config.toml
num_attention_heads = 1
intermediate_size = 512
hidden_act = "tanh_gelu"
norm_place = "pre"
norm_eps = 1e-05
positions = "learned"
qk_norm = false
tie_word_embeddings = true
init = "normal"
init_std_qkv = 0.0225
init_std_o = 0.00529
warmup_steps = 200
decay_shape = "linear"
dataset = "wikipedia_en"
Each number is 500 + 40 x the weight over its row's rms, rounded and kept within 0 to 999. Layers, rows and columns count from 0. Numbers have three digits each. The size before them is the row's rms in percent of the matrix's.

# layer 2 MLP up, 512x64, rms 0.269, rows 240-346, columns 0-63
104:496465476461452507467516464571513512507493483484504572523552503451497502432443519575545469525501495506514544409475531534444467472523510458541558495487473555446512486433538510572502594529520577
112:492423483466396476472484524505550455531508442470479476519511402540537488508497482492494440435432501466506554440480546455520494515462545462539445530448517517455525442517514464562521564530506462
116:530504531453492496516516527445478512518526438493489512522570460453499479553495433534527467438589486594547488491522483487526447498537522491494568487542542472468461490577461419564508471514587507
080:519553594513480551466442470466558495498535461486513536521489511486518505458458476484474494477503575609515538533584432500503488550490481509576515565476513520458521520554562506427513472445479503
113:600436463500474446485442491528469474490528512498522481505560469522397478500462438529470517509469538519540483493450526469470522446504501578517594488601494515494457458493555492541475507462508546
096:485561468521542491471507492492442486459472519543528386512557449436521492487457527488513484465532480475409431534538501446519488562456476512425546558505428515510510461554555555503525525487519490
103:495536435432536426544515517497463496487498496434594469452522481525473519464523495499426549472468479472533522461482460517500541518544531447416474466527515471544548537522454536533542565514529409
122:507521622531568502573427580500549445469535520462495462477444471541480496540555495542453478457517464537454535472525542514431512460515545512464507477553531464533513453515501499563491517479460493
108:487442503478546458527522467475437520466466512481531557535515378539554529482489524539484433510421538458556547462495508536484479507497512484533465470539564508428411543562535524493483517521516463
080:587497454567495542521467493605529476500569447475523517523481559493446495507543496424570434436441523529448495457428463479545505509487514544456487478522550503547477467464517508520471518481531484
102:542491467477473550496455515614519496548518453472532510506499453457569515471487603534490436499474470501443494495494438473446535524506457560507451488540434580514519462479555544509467535478496451
106:576502519463514523518494465527536445477520482496470478581500448421534538515565519540437480484501496502445468426487507498558490488478452441477496583441478544428509490432481461449544507501541432
091:554403479489525552494519505518460468503504477444523512503545458478470573491488506496500520533421434526499605486526483517514517558517526555574613464502489477529488575541483449475461526480501507
112:514546454490489470505464489490515506510466449506474511502450445448471489511541503530515464438442484531511560533578425491424541529479522484548448537513587531534534473490503472546392489563430523
071:544487492536483459442431525452384542510443510529514518447442487475492432533536449477494508567518578533508479482448560517490498480508554520541453511505523446507544532489533456521537565444502449
102:545478453450480533593479437463499533518403512544506503431540501566526503463504495499432542432456521544531459491504481513562549568518528476491503475526483412483463558523474523525495510509436533
102:580466431411480577471519514555542551457546521511457503552541475538577493490532485443535572476434517493472500425521439481532495554496463442509514470497475497484527470561513483465489550511487507
087:527517505463562532557494434539452456517476435508532489451528556544493485510526490512497536482554545495542448464520488457533562499537525517386511477444434458516518403527475440458515444472518505
072:550517527503553444505477506580477416580445475544593445596510461540551531511464511482489502407518472439499487441518512536473459480517504506534497548515491493508444493488493494542513538519486442
117:523503463533469514539439524509481507515506515488442547525560509564483521431518483485514597465551498464435568498470489499497506461471596522450391482470490545498464465480519553541509553485428473
095:551473506524502431475458510452534490590437533455460371459530526480523504500504506537433477480514538462500509485481495556433459536514526518519518577486507523510463441494517427520522531463560551
115:511466562528497513483455465578502547539577508567436483448527462512428467532510476570482516541531505564565413529541449503492493510522520506541441487449545496418459515500491427478490508516509500
115:524540417498481442463447524513486531545462537496437439562451494503538493483509504512506463528533495504518460516522592518415495548529501508407534523457449495470448476534476448483590459472556510
085:562422477474475433539528479494471529559511469476572466467457511426506457441508516468472429555492521465426464508462574461517570544461472524479558480529465484479563500531477492467483553503493549
093:549527528507540498513471495455512487483490555481522503496502506561444526441414482429424461452545497470539542443543495512492527600499604546425498464557501484503478465481469522521476489508440459
093:503469467492519466504580554571494495560403475526459540494470492452399492459528537508472527521508557519501472464503506495469475464544540516510495541547429460499525572540531458589493493477576510
102:520566493575442469531544467522498496500461492543453485464503422455550482525532561469513505608506507505511475479488512530443526494413452550494575539468523539527552523426476536524455478479455529
138:467543491526472536397488445467509557541502481552446504520466429514553527517491513525466479479527539503496534547463512529540549460495546471458425576528572573507518508482488529518477609497465485
139:485547451499537512555452477514496507455517519531500558501549544563499512520436516479383603465538471496513540497471448520495518522482440515465526461424527468499456554487446520533527580450468495
124:453483491551458539435493506506494498497499489473469529469465479527543512472476561541397468446543472484506627488501478526452474570484501469462435542488565516492479522527503537462516571427451473
108:488464463508536468460498467514441504424518510517511502544524386509504487516431405494513503478502539497507530508420505571516506443449512540509446588532502537500412543557520473499456531519499463
090:450471433487555473496517514503504458531483485533545546517508509453512568496507516483486570462529422465420503489429504484489488520425497534433517516488538594526432473548415548553521546487477512
097:477483533465520561443513500504484508454506484554439569562494404558507514507450476491460502500489481492524484472491460504455548537509509479448482520490562420554562423482514465505542587420466527
100:509494434420494499577552470549524519528461474520473514477565510469502496492517436503493471548471516537481508478498443474475542475494481489480429483434573538509413488482491565542509500375553520
105:496491519520519518485503485528408500459471468442544488498504411541467491418468502495553552466472567532504481468501496454458468439516468511457550505500441497524547627500479534489438527574485487
097:472533501511494426448474553483534536556436481567547423476504490459503462511513573485576468465473467532409513464516529543525545477437475514541524464442506496511550523447455481465552509512467438
092:509522494533467497496493534466468494478442471473551518474499524507448502433529524525463468484515426568406491520562436489543503567557550496477545437603520419483541491498499440498476541449491494
124:542582531499426439475447597555507498587474513570522535425537499538475460502527436508470414500559543545473467461479500478534504491543528487504510525547488536466492482542528449498488495502544506
082:520464523500471501480518431516533484526562449547596534542483486548463478477487481537466484456507483490512590485446516520522442441420499470549470482537511521440432519590586512493472475523537503
132:541452535531412432521463545485460509522494535560477481468503375491560501535537538506568514461474474540472478499500531467548526546533491504539459500469552558512563476430450468516494536525445509
098:509466475518414508547472475564509424489502450467524463497494507502505507529495508536540491512499504545531445521526411434500469469432492546430558513484582539460528470499473482551458452438596503
086:463511471488514518503531475502495452547560547457499545496481441509481497518554506513479429587463550560489500470476518536539497545508478476407475498505406439446450553427506556509491497579456526
080:539544492460547461409502442542525508508438503539485451477549474560523466479523454460523498543477498476475430486482471460523626514545435453453569514510572519464510522551493485519506546478490512
091:522549470459531500496486434531476440479420488464398487509527523508537518458513531505472555511469515494593436473572491456433485545548543520502438514415461465485488514544477506544554527458508487
103:456438489540492465475494545504420481502540499468495514499564509425457470492482490440549542444556553452540520481539520467465497442445529545552532515532518526543463416518464547493508447526590538
087:477504556506515486514515552463463537557524507481525514494445576520402513448533503478424501427556454467480521540530559553506477418534492466521529419485497462515482394493469497540532498495528492
088:509530407550479421528489548513437501443528513480498483595515433458491417495453471513486601433460490517433487494477509495487452480462501529492543553475546470535499530534523508512460493495438511
095:531488524507500476499421431531520495534486511466498469557506615501493500416523446481543497517528519477488462478518471475442612478522455520492443483506504448486562569454584506518515535492557483
117:567491552451486503514512483540493447599535488434462449531440481526546530482485414435492517483453474439535496455491542518519462461441551509563509518440540476550557498528469490474487538444498540
069:543473450428518494436468461492524451489533445565530434470542490453460474471509466519513460512479482476489469489431499538440553569456483495562520484442497503507614531476522438438508520464457491
103:460570447483462562547483493503466496514422464520471561520506519529534546431501502486438518486562453467478528575505461554459450503474478536463496524457487530529509561503503543578536597540543482
099:504601514491482503488525511498464502493498516438559475457541472553490565474487503535402513489495525531437526525589527552411507440483488432453488489505466498465437541502487498523451529591503486
113:514477545513517399507518476557442528562534433488499470566561466441479461497494442469494530464553530445496510551487538440397492473501512523576483515507473458445457504513557538494486459483504534
108:557479530455466493529412545562501500514499531472505557527496501475502508451451557508423405495505491530484509438519461463515557504467481450502568453590550520501460501548518484508491484548598505
107:526449508449475491534416443512571467533578463459470558498512502562505488509511538516504433502477430533461538558474523447506583439542513580474479457491473510507474506512588527507454490465502475
116:543552530552539517549454461505536536447590525526455567467497542489462515503427551463517523472505413514497480505558409427509539553499495489480545444521461498496495500557479555508480529474506560
103:595506420553486460492471467434476514479452437581530510495502515505575495531535499550559461475520528445522496519580452458479522551550499495473517450541505559450548502470535499537446537545513492
085:528481559520477470574500529560464396480459526533526466487540480489513541477491513492545532462502550461438496519528518452489481575481437508439432441415463584502530422507472499508473498515501525
133:463493506453533541545461439399482530562453463460468531579499527566496497477481505568483426370435543532524517529503523474483532499528470504504538476465484539531477497566480509476483533496502514
091:496558476505432476552390462547533484529459483518522467465549533534563509501521470496489504514478508544435517556510469503622529512480573527505432468541527474480500459469479512536458555528544452
102:458495415453550448487494454542499443498532431491505490569480550504525553492488481455508477451471486480506511514519496449545480532488418544529514503489558465471432572535505498435555544427450434
115:509485584532521517467415511533579499486505512412424521471510467474461549478567457466487462502436540514434511441565472441473438512531510449509496554452491478462496459504534473498456508454485473
110:503454433512433470491462543456472502520566519463444490453527504477494504549526505509467531454511561526536487467546402524581539465560542481471449488514510499521485504444550437488482451556588463
077:537521478537495461558449479575473513579549490504580503515533553529448501458588587508526493443458478444505448516449456501538501523507483460456494453518556445537508476435503518492516457479541544
100:403594494442460486522505513512536458551466477459552519527526457444512460532517548514420523458428474455508520515572606439494515516419505489517474475472484524448475514488514496507500536529502507
067:481421556530517484447567457552501526552522461551565496498438455489509505546471511491537468495519489481546415522466535519463504522472576461477468518530474541541513536559443556453559585498472478
111:469468549474520503523523555521478524467496559416440498467452489488526497420464566446473570501514472424484516492545483504477473453453499481438524441578477510568486482554475530513483563438510556
090:484497518463474442526512437510447472569525457506494481526454466519530496483465538414455462495497518415523432496526566553521406487488527539541493502480471466454467419575469483502549542542479461
099:565463426512566536512452468558468516476507500445501513492528523573523508461476469559502527427452527473398492544456505430509487509487540540464434465486553493537490502529569547489473559505537542
085:548441481439544519429527484509536564471469547513478485534513485526507487520506509517502421541496578583493506536489467554487531503538483522452490554494490411544507453472532497434439497451501605
096:555448506520446450481519486429563481498547501473452529475481563503463467524523483547440552587481502536464576504538495480508525506486495394452508537544476444537521491485497495413473498424523522
101:502493504518466442577416535499509489482516459544480489465517570488547556471498542508545511454515522497490498571515564445494526519430500466549519398511521472471508401456529473539519514486426447
121:444523442526530471512469583515529438481496495501567486477477447489584550500513483493476443459562452541494503440567504459485517517566480497492507462525471571553395556539504534538488522460492474
096:547510442444519487508521525543457481490427509495484509606467441467575555564558506468494515549534482531473483510520518478484501498453386570535535530492576515524489456540472512469531472466464524
097:474456510490518482481497510500484431538483546522554517446488484506464422530537478528508481544515483475450459486606558437532517464455471542543520495527549513488505504481449511440386510533450595
108:488443440517513491489501469506513466485519538516477534477511551508504528471478544578538540479493446437478536452524576483479509481531587441444392499446491467440453513577488485537458566478479532
098:488492469482441442599486514538491516538518546536510478493547435473505537451515477439595503507487553487505481465406554560450528518452418455518506512529494554461542510445512481501526531476486444
084:512509560458522444498488525575489588451532503548507510510472490561481539508465481510496494453547509572459615526492543516570445479543477415476521484481468500513499537560533506428517512452456482
096:410469410474440457498471460484488582467466454521525465438482443467508460520511448500444445459487433509530572507493524576458502508492542510505482468522475538528396526548504524492510521506516480
105:524497490497466520581549489497539458481465460497441548521535475498508523473505519459512411495515448500549443493484484459524582487558473502492521491570445517559524466532538591534420450413516498
105:546526550503494440468515561510465469553464523491493477503525511464475512499520517525476522422538554543464485538474548484425506483495528504457481556467558525475481489401436406548450428468535438
094:508396516538527473478493549443515403503549554459548484423518440507469553457534495544534574457484521518475528558527530468454445490528516467435483522503529524489451522502472541499498479586512492
094:516467535457464506567532455467430480500477415481478455526525448434476532444531541521592522500501479544531490569550486477514469433492565475441439470519505532569435502546512510534492480478456501
090:525467490512556521539516420559478490536527449481497491572464452477473511506465397508523520492476544535557419460498459467523510507501434597555463498501458507504519545597534489461478534488512539
101:527550513485489451473504456546444567522451547490543554473451478491571551505484483561438507505555520510517504433489551582550516485445458436481498491495511509438529529489443501525442487503397496
107:459582528482536545524472446511463496472506487516559493463485559439600495474468546508544460463503489588443549523508535528492567540499510515541543488520489470542501458493469443424430547513489552
112:502446560527423531513539619532419461521523505456518435497490447576515490488504465574503429518483419449507472516526529546467529474477508473453528460524551456486511496516525487453526524460510493
093:490532505476529550481470501521497477574515548523475502493498540501492477453496452421471417480548592551484456469408428510534519519524511518452508539571477457487535466484549517483488513506603441
086:579496471537526435512582477507515555415499505444510508477498478503490531524506542487565545496500569553505523529615522498517578459512454547485468521500490475533514468528574473436475470518542546
102:528493452582502530497502488578600526431507458525493551540469499498519557475439549491586467479446456505469552508523524544445552518502566481527493547519494511460489520473526471429444512464492447
117:497566484462460468527488494473536492493550516551565476503544450476439559468594574478539432519454496507433471507510514437531542470470442507438496536437501516433545493490528454439468510476469526
096:435472551499491513503469521496511514535521506544545604493512543471492494484462555511565448453478479428546436494498565572602495487490503517493554488515508522492498429529537459524518501568559432
115:514572520506499504500479488442533481545450476531456558465512468440413467522490479509492491524480506501551450577537534585419417520562539506415537523519471523539473515505554495540543521500549519
084:484566480506454495564505457559483514518510442547516426499429479459487482452568480482523518541508446549454458550466513488530464491432550501498483447571525488573547472482537498446470511403472508
093:420438550462519492454478524495491499581483490492507564490522502498403497477491474529433465470524549481548482496436548486489452499536438443477506497469535427461480482525541405483511530418461498
092:484472476483453495534558459564490472534493418502556510528503504547532537520521483426490404471540540498514471430467483472443518552438453482452508490482513433515536538413456512551535477462558477
097:541463495494488463490475553521483447487552468526478508509461536535568482496480527546467407533478514486515487580511504457472579598500514497465551473517459495530529576461429474482445525413471544
078:542485460440427467526510468446567484500500467460545480497514424508570460487544456592565507518426464540505542514540477467518493527459484451447452471525573521513557479506506536440471525458472520
098:429482533399541548524528466513496468539567522489569500544451545472506487457476566480434503478497510516500478498541550430547572461452472535493420487465467460488472451480465534454451529515474465
104:506542474498435564509443570472558541532492515499483503483523455526506479539490517502434411506551472592460518431548488509449559554517475460498521448551502536514478551426454461460527550478518510
098:485511564459517468503471465498456538581524541476511499553495498496521538437468481426548468511414551501556488527585454467520498514498447471500538552488607475529423567533479486470481525478510526
085:510518493475503509555496479540510535563507451545557421540502529441508568518550504547503502459423512517503583504451487505530552508500515598547466484482605545483509468541543437514461551493506508
094:503474537582577490476473478487551491444490479479523432529555493492526546487520536492487424473472494439458479484487556469417587542572498533508547503509513451510485411508556475478438546525492523
116:512575542528515513489462478512552591499442517581533509498513526560500524552477482517487427462531536542506469447521506508488504568565442420435518473555445441493480474429493493549503523491458515
098:487458422546505539555436555496511515503527569448552538545538476545512534471503444433521483430557534510446508536503460454439498519523461497467482551480450529508457553423515525522425539522517498
079:522499464493511568494448455555480550445460491512466491540503476531484490482512478456446457489504488524465470516436543486467562553453442497483577434517575554524485547451543527447523476440500399
107:493421512534484509551494535516464568499533517558492540519513416503507528509500511515562523475519483546518602515417518568502473524403491418505545535515524556567442520546520519511517461503473484
# layer 2 MLP down (transposed), 512x64, rms 0.245, rows 240-346, columns 0-63
113:545493428540549478526475573449557493461542555498521441420468511545487501507559578501512533473519477516434546494512528534516511473509481491473457462477569450485496518523502551429538413528439467
099:499488456485539468444560555455440508453449530496537528498543455550539527513502553462526476548522618495484450545472488529431488434490500480485482480493479446537491527537524439451552551458559456
111:489475490525520488559505439519475470544524498559518434538608428511497461468477450453543476585573465473466514557469554542512545542496430524523522464534515436496484511458509510501468434513481541
075:527484459495454431551518527411503486527519530484577559461524545466537529534538449544517470469489509522572515493541517516528452555511461516546556515456448468475464426493491465417524554503437456
125:452403488488528555495492547472464464436492436461489583453486533542508484499491538526523423496523421451516486514517456556444519471505481517540562469544445490546515544513466494544539562488532438
086:520533512504449510496482467440526494583541458528490593475479513513553486563497526484557475507514509488550499444483473545510516500463566440522525466481604483483491533519435442514471436441587531
092:548524462567472394496508541491465521457496435532479495499553451498511464473500511549518527496542547506588588518466541496511558492546506529475471510491500480528550509395551504501564467570521530
124:527473543489480470553529507491532478436464534523492480549509471579548522492580493570451459439451485512540568487520473561510542582464589488510484481544486523390480481521514501526481554492477494
104:428459511474494510551518528510560438524494460500439458503450429492452503464509428491467476516430537459585509542554486461538529492528524496495378547477521541499483448474502496542452495539537470
085:432537540549527560496512485510482488487493508534443452500473532567408522544445487459532512479490564491544532540445587527541514542502415516531503501510465480555502463547491478499509441592481445
115:455481388514491510547510481491541540555496517548552429492570512496478489527491485536491510460518493516463525562548461536457515452404540483523493500451511463515496518493579535471421451430542551
104:625499429470501492473486524521489459489466548500483403432544490440522527480517509513442494485561467509436448458457494567445516508424505479502447508477609500496499476508484489519505503480532496
079:544504531458568561421539517525504508514462467467491503417550540390472495521476476479513452547511597530469485481538506565495496507511518555518532540517516530550527498484539568461535491465545430
106:445529459438524436474546546555453548578494579471573568464475531555488516477514504496575506482543460530433512540465513464456585502492545494518484476558507488511535490493546440489509492501541536
067:504495516535485530500529492491488489416488486489513517477467523478477533562505501554437463553530465485599503550589487560488503505503520496549546545540507533596530541520570569575435530498549518
119:572532477461540540542535486454511482456504562492467492414495550567526478503514491452495504439521573560456402493491522491531463419461497475528491470477550436454454497464465523435470466512509465
104:572516541466492546460592535477565523453497496490466479544532560488496443519545557435572578478539497465586430500513493510529494542524511551467448546532495498518498489508421468497508475536530471
095:508602499538487495510445466460533453409440456528529503496539443503542568467541488458498503508496455540447543533475504556444465546506470497524532530494559473435536504545520585479546547522459485
078:453523535506468421474439514515502601521579531473434478458430578513455455484489481490509488481433529522507460528444504410555492574517475465475521511520462434521524540482488525472495529530481509
121:526506503499479499490439482535502583521526525475501523491584509540417474434514561500510490528428515505507457541601529414579485480536531494574508482502481523512487497553491473482429562556495526
086:514554443489498510510503490522489449514588438516449507556482507433452423576434489508514534471459539488525487553509551436474569430489523400510438537521486498461495499438483514516499475514466516
113:500506490438464446390533526539514553468499485546482492486467494451502487447442472463507467515464455500459530488418467525490476485482522489395572543427466509541502556479516533466526529561505432
135:480495557556496499482585564482462460494474437509451564519487486432465483435488486488464548462570518479462464494470456493575513448580471519489452537583520515485463423483476499451500483506449503
087:531590472573443529512449598453475504491483469500566518498549511504495495497536460489475529477513467511479550541544511503432473538527519498461587561498489579561499491424474498557505462463497447
112:501473422445516433473458497433473474478468483495519448492512462512461476454450515437507490455482455471445498492478470533446486527469570556504463424426534476478491517456514442452506498545413427
091:483485555496519458532448523441506547507490533450487493388505454448520532548525527508507435530447558481606558454542507540545540513499562491526488477506512477521487559524588536495504439477489479
099:526549514464453493496442498474448493473530560501499487438593494475492534500474510545477458464538424508422562468473440457524526525513520497438432469514485501481470460573486465447428512494568561
149:549459579566521493458481521494564462442460504506445486474488480456504507477456454480474489484525506468512557427498559512509461506482478529462473562468428432498499546421523532444509386517527504
138:553572499447494517446490460470467598535542457491555484502508475501499441545509528557493490523445440525442468527395464471518536482507517523460486444511563535449488460540494484491484554456426515
122:445487447489510503485502524548466518498497560533423490472453533465557424571442501518519501527535457531463504437449477560452540547445483485454509533508539494552510537438424543456524433540543501
099:547549466509536523502424415497596506560442467507473468491495469468516536464574462529430510446478503504492456542541530460462536538539518495522535518519480540476535440474573449563487491463548533
080:535530485498490502571536516438451483486542508532517477448538515483553567508433484493426499479494458465552536493532379468462503464442466525430490451569450505547492457563494525508518464492540542
096:510512513489440532484470493494584460496545445454489556437502531462468488463485511433618477460476558575557500504533494523477453436511554530514548537488462506497506491464455499474506516607527506
100:467487499522505438455548472507517496535498518524584540560470585463555447492504544614495563459444507539525497504542560535502505470453474507515578503505528511515445468578536514536534510445522510
108:514501500405478471489505565509515466540538504508470523481471531477482483505505460468477502469576610474556487566502443446527445430500409500448462537446457465453472462490518437470467462512523516
099:431581546503550504517508502562622493499525500485514512492556563504451505506487530522566445519479493499506541480551489503483463472499486629510526601517472464504448465499545536510465487513520497
078:573521564498487432537486425448480485475452474456429522430485476508498553549560526482528499495488506519538470495527451514499453454513576585481501547532590486545464490535545485535519443468478532
130:520522529501456574541407532450469450429445523448540505462474490472482539497469518489464399507520461552497540479495514512529482521480476419502500480571430540546430526466520484519516524498543431
083:487486510570398491479497490442434523564547507561503471534500422514538443498509530453488527508516526469500541463520596586572531435484521481569508484494473535461513509506463449488528519541499534
116:453442471541458509513538533449455472495446541502525427469533561449570546520470507556558453508573504571547426523462426511547452531496529512519448552446464495514450490489495501537483524510508473
101:508487510477508505538563507479540453434470519536546519460548514512523552503523455540505516468515526445485434554453477547409493542539449422450406479466461455447446503488483550514550536495447531
084:467486512510468508558469502455512465493487489533503552480516505525498518442513409470480487489536501453444536460504506532537450511500393512595415534548423522505494527531441612537505512492461499
087:525455556490473542466477537463470565418470494496485469514522457492471534454452455482550513448420530421444473487427463504526474458490506463417486506487565493505475458434537469526558541471538536
087:528518521580525528536544552486508508574465570517541534553534483414534568477546486517515568541558532592512549462529510530522520523523518454520562499535488514427537477460526566513468507508469501
102:518479435505526446608499451509541507430464468551563519580491556533518506437583482475526528511485477481493454500434514549500534471527484477526528471459450551519512499455479504547420490494461442
084:496541491562464523493509479485432519497488516518529509471524468513478473534545463565468514461496424583462529469420485518488456539561484405491460468444491544486444525449441434545498521458460571
078:469493523481414559580485564520503559449509437518561473584524469533539514482535507494523453470550478500471493486530500553466442551488468486512517478544467544506549456519513406557463573516523480
095:470514468503461467548524497474460460464420475459534442566449511512508540466505492521465481535495535476553466504513534449460543419525525498523391477511523394438505588504543480524463529520498514
104:517497490480439550464493462509528489543424422511510490516513477509418500436490487417494466553527510478458502542481483503530516504529639500503427575527533441515553521433541492486509511467516492
073:527529502538525517506542501532543484458537522533524529518529514495462539519509500534496507536482510505634529549533539524498548578512522504544522504541499523537577508555574604511526507421478586
118:540540526546504455501514542504496492499459504520579525593512530526597505543521465527470554512539473513519537482522532421521577578446515544506539465544518539502481485466474541597521511529466553
082:513514462463545539459499509558478478503474537458494467582569519546471533528507560513439517520535504506538416443538516423522534501471532503515424499477534500505620495511496483494446409506479539
103:492442487500516455501491505481451482469496611527492467467508432506560518569460478487512441463562583577430490516476532484446539504508545467540505452479504582449488516428491476524459471538513519
116:476524543463511488442429498452480506499506535448505485518481471536475516459465433460431439444489481487470480397536526476539482491577548419478524426565508477542489576540456477467504502483515536
121:500476606525509520488518495499522487519513503529543520527614492554510543500519484480583461504535604508493492566499502507408536439454475534455578539529535505535568503514499517489475508524554516
110:527506524525479473475488498506459534489553458544462548485474530464499473542546529564568554496431438483483527557548455434562515527545554497454525476576488444440564420494540502490533527483466542
101:500466527534547402455515516512449539509440560604515549528499479504471504532520556548536486543449541446503482459486503461554501529563559437480528457539511546454525478518586476504522542525501523
087:470504561541487534462488495442528423522523502476486455424497521531486513424434493468559527428448473430461456511565484482461465494446451528521520519459430530449516531426495451504531532464543485
140:500514442457457527522475458443473562498504472500539527458462457510475467498543520454517444460356467549593521549518505477534507495538547432534518483417492460490496514518520466499484560455502510
090:470521489536450491505471450508559584464480455538514464442452443572518451509522548558489503502454525471472444439496489483524480464461495529385455498537546486430472516457480451460539527553503472
105:471537571462408508462431534516450530497541523458542524519553515516469438467481493557488516516495504507440484435509545474486481505459497484503481499577431552478417475487459414477542476578511524
109:513473477596491513488518447496480534504391507501495516534490495476522537539521468466528533485451494466525529503470544482502472589636475482463502540514538481452503536533404500563460534493457529
109:469470477612561534535505539512540498530514538503491586522404568526539541501540463531460571502510509505476516476504492493541488515477503550469534520490505583525424481563471571475506455471540469
086:494533493557466532545456498506494565501568513533512480557522477512475448517510589525456503430506508465563443549482515529571549504513463457559448503465525482582588466464516552486477451514541538
091:507550543470485640444484494502554477546547420435509529486497489483504478552466527461532470538526496462544465554441470502529512512487491546497499563471443541510535512430491486462476516452417497
073:561501486481480488568473506553419516531541596538525537537529531528482436549479501494513581488509508466432484497470532498546499541522486536477516558571544493458520510476441498406492536538430532
129:499470471531500520514470492538503457517582482472478471581481549564440513582475542532500458478485525540483488441476517493517495427563512531537583452566529416455505475480530521466567495565478513
091:535509463561444490506477574520459532446481519499413544539504513549507498474511452521510505519532458501438609584469471413487490513533548487471471560513473541529476490484543495443424503496487548
105:582533513541513542538499441550575470489527416473460470457561520499480493430492506494559487551580482450433441536458501471514448511464422458458513454486497549469519489517485529489447463527481493
097:465571520556439398468507428571524463532536434522550559501546557491491512461500468510481506468482516468533514528452541481485475547543477538522579488512450560456459573472532483517542518480517500
097:422490520524490432515571497478541508566524545530541532512596462488451514517513494527505530525540506507477498531463524480548448562501544492499510548535387477518481479485501587517495461394482529
106:422504555489464503508454491527484455463546426437431474492406573467509534470491506474502448465498594460488460502550539430503457513452479464527467491557509529503513437490475488486509488498504414
114:547461503437416497427536494528473466520488533468496509526455525537545549478445486458523465476513478577511494539516530450484523448430498462537629504482442456490476485502524464551524568537495465
092:543509525483446483443506581453503506510562449483491460449513456485487536495536497481497538518510478468507563477524360425536533534501504533552427532499426546445514470489505474496502448540542537
085:495575494538503501536580513438523532507513458506406514483468518426502524516553559588560527489481422503496567501483503538481543553517431474496477464498479521606492519539525502528511496454462489
109:430517541490519523514523522440523516532516494435499483477517527440509486462474388446525546437496554486465572455508490556452446452527457529529478546462469390468538463526545521503459495481518513
091:473485566493512493466491487541497406521450502546594437474445500507568486497492575508494486593493479508524487460546542521542594510492521564457534438516509498466548477549483545493526476509440474
091:474536460497424529542559503428487520467492542587486559549491474565513493518514527513450583489411441477496521438525462567493496524504480474521487476483449488498477475496466502444438474520459589
108:498501513512516447514507417472504425430501464454460498474448500471527509429417444484466547510542524558452428568491498521410501483494475509506543540425481514477531511478443549522530470510435507
106:478451528499462481530454481471537498519474510532458516475535503635477584481488443468483488462492485457557506502458435458516433469561484544504484482457455526568454553490528487480403485536482474
109:461404436491461488495491502486469529527500495521533422529538473564553522456500503502524500509500550487523458499471455521498538488503453563554452438509405486430525515593464497523513534518427568
091:516494514532521488495530452439545546497485464506520436503531531570456517456524511506615469526470485530459543553512468463496470454498509571585508464491488586499473550406494462454470565521490489
104:469459470525506574507499461400517467413527545429482486500477481594480488567558513475501473525567485504464537486475521545473558455465486463494437504510439526524556491472514530455438502548469474
089:528520511419461513489470514497516556516508532417494516471465534422514484512494563502468492503451437520446519521563503469527504589508551483428436523474524527490489495464360508538459499489534497
129:431490486576474479499473508495513479457459502492453488508552488496426460517529589500505542497493489548503517506467604455414486507490523523502517432492475435532451460452481495578546422484503567
092:475487473469543481432540463460464455533491554491495461507504497516594543457577516454510490519601515567470450472461448491481504508538600471533443492465458534530511482529458471523463510477559453
099:461493526480514469439484451463502452471501553503454512544506547464429463514434489524512488447488467535515546505545406522574615533521454511496416460520430546509484546484498490533516558499516504
090:501532524583507500488548482519480555498568498420519489511520516531510593570506482510456569555455426476537532507458516466513491505467531467582552535486473524526441475543543525495420519496435525
096:518499479525519568484399467542544585590585555565524464474470510542416485535499428506482484518414467514506505529468463518504510534525510473488499453528537453560444517487523536507501493518505510
098:439493423429488385521514467480474448531472500513487477429543447473498497524458443530474491479489497479453512526510529551457528493435442464536516503555530477486475465459397454510499565549497501
114:490547403452488504538478522489526493501503443530549516524533474478535441467547565444528484562563540460494562561556529565408439498451519551494526515515485515493524550453497510470481481465509432
093:482489479619500529471532436449520505500617489583532564445459495546550486551485435489505566547503517439529483510532548514516496526486483500446514468500499548517487488484437530500510537483492434
115:440510557566501472486480438483583389458511446501464440459517476426532463527445537517484440511519554522495548472499576504488516501540545502431510502478548452496519483446503551514496485502530551
080:459576512489493491553468429511503469440579536503454530494486460485472514499525457475456480513489529545522480494481492630552475482496572468470495543511512507551532510463591427527429530471534486
098:445567510528483516512425514451519570538517543559498469441488478545470490513499464516490507533408505485551512505481612541573534513511491500542491534423485515509490524508499403452517487525520426
087:476487509541493494547518506458417499561506513452466524465529534546511529471505461427500543400494552552466514518565508470487447498540485539598528494428517454543517565479563495459515484541511558
101:433461436578451534483568503509500469593518511491541499558519484517493489450470556549511476521468444506484511457496556509446457513453526510513499486512461471500472484574458447532367509519498525
083:543497462480488522496551504494498469527472512368465552522558461565542516467469555552564541585490491538452477497521510451530486553505502454463517422478482537491544501473536464432539498473552469
098:514507526421438450467474560514561494538511471490447466456552461455480496540487460529571463524575462523542465526491517520475530446470578480517507469519518565554557446580525555474518472523493545
102:470488535546548522437515466547562466511489532460466492520473536462455488443478496383580492536553457485498417558455501511536509499539513467500551476506567516529510487413478537511483471424502514
103:587540504471453535415479454483463510511483513532502546490564572494496494509507506550449564465456579490546459498509502443529529478520559456483527475514420470456458514475582479444480475556494546
083:465449452500476475503556469485482486513404506494529500469456533446418480516468516476453471507568487483470507516519489524561471461507403522493480426507460480483487420420454443448512555437533509
092:460493445432494445543461495425492462489474495490482487586525549465495465439499526460518507519497513529472540518450449543531532563508483586538469547518483530509482457481488390489460483438516417
117:464542421557562506563454497456547536504491561541429468517527487525442482572503518461554479529461527469430437573508536543452472546520474479500474501449542438523534478520488491538495531526525443
102:481556491497456454437501459443497511422437426536512512528451489465529484520542524464476522548482497481597540471526495488520521458451500458438552419458597497510476525499548497560539482480540503
072:492459459535466570507465515438469477436474586522503470499548509472515471444571434538487548431500434526462541495510552559489464505473456474521526484546559476497474469536549554470530555464539444
103:499501450503530505487487437490470385527443446522564425524501544524448509486554504516463459475545463488495468481496482554466561501549539477536452414488510454482589534514471518528472491471480426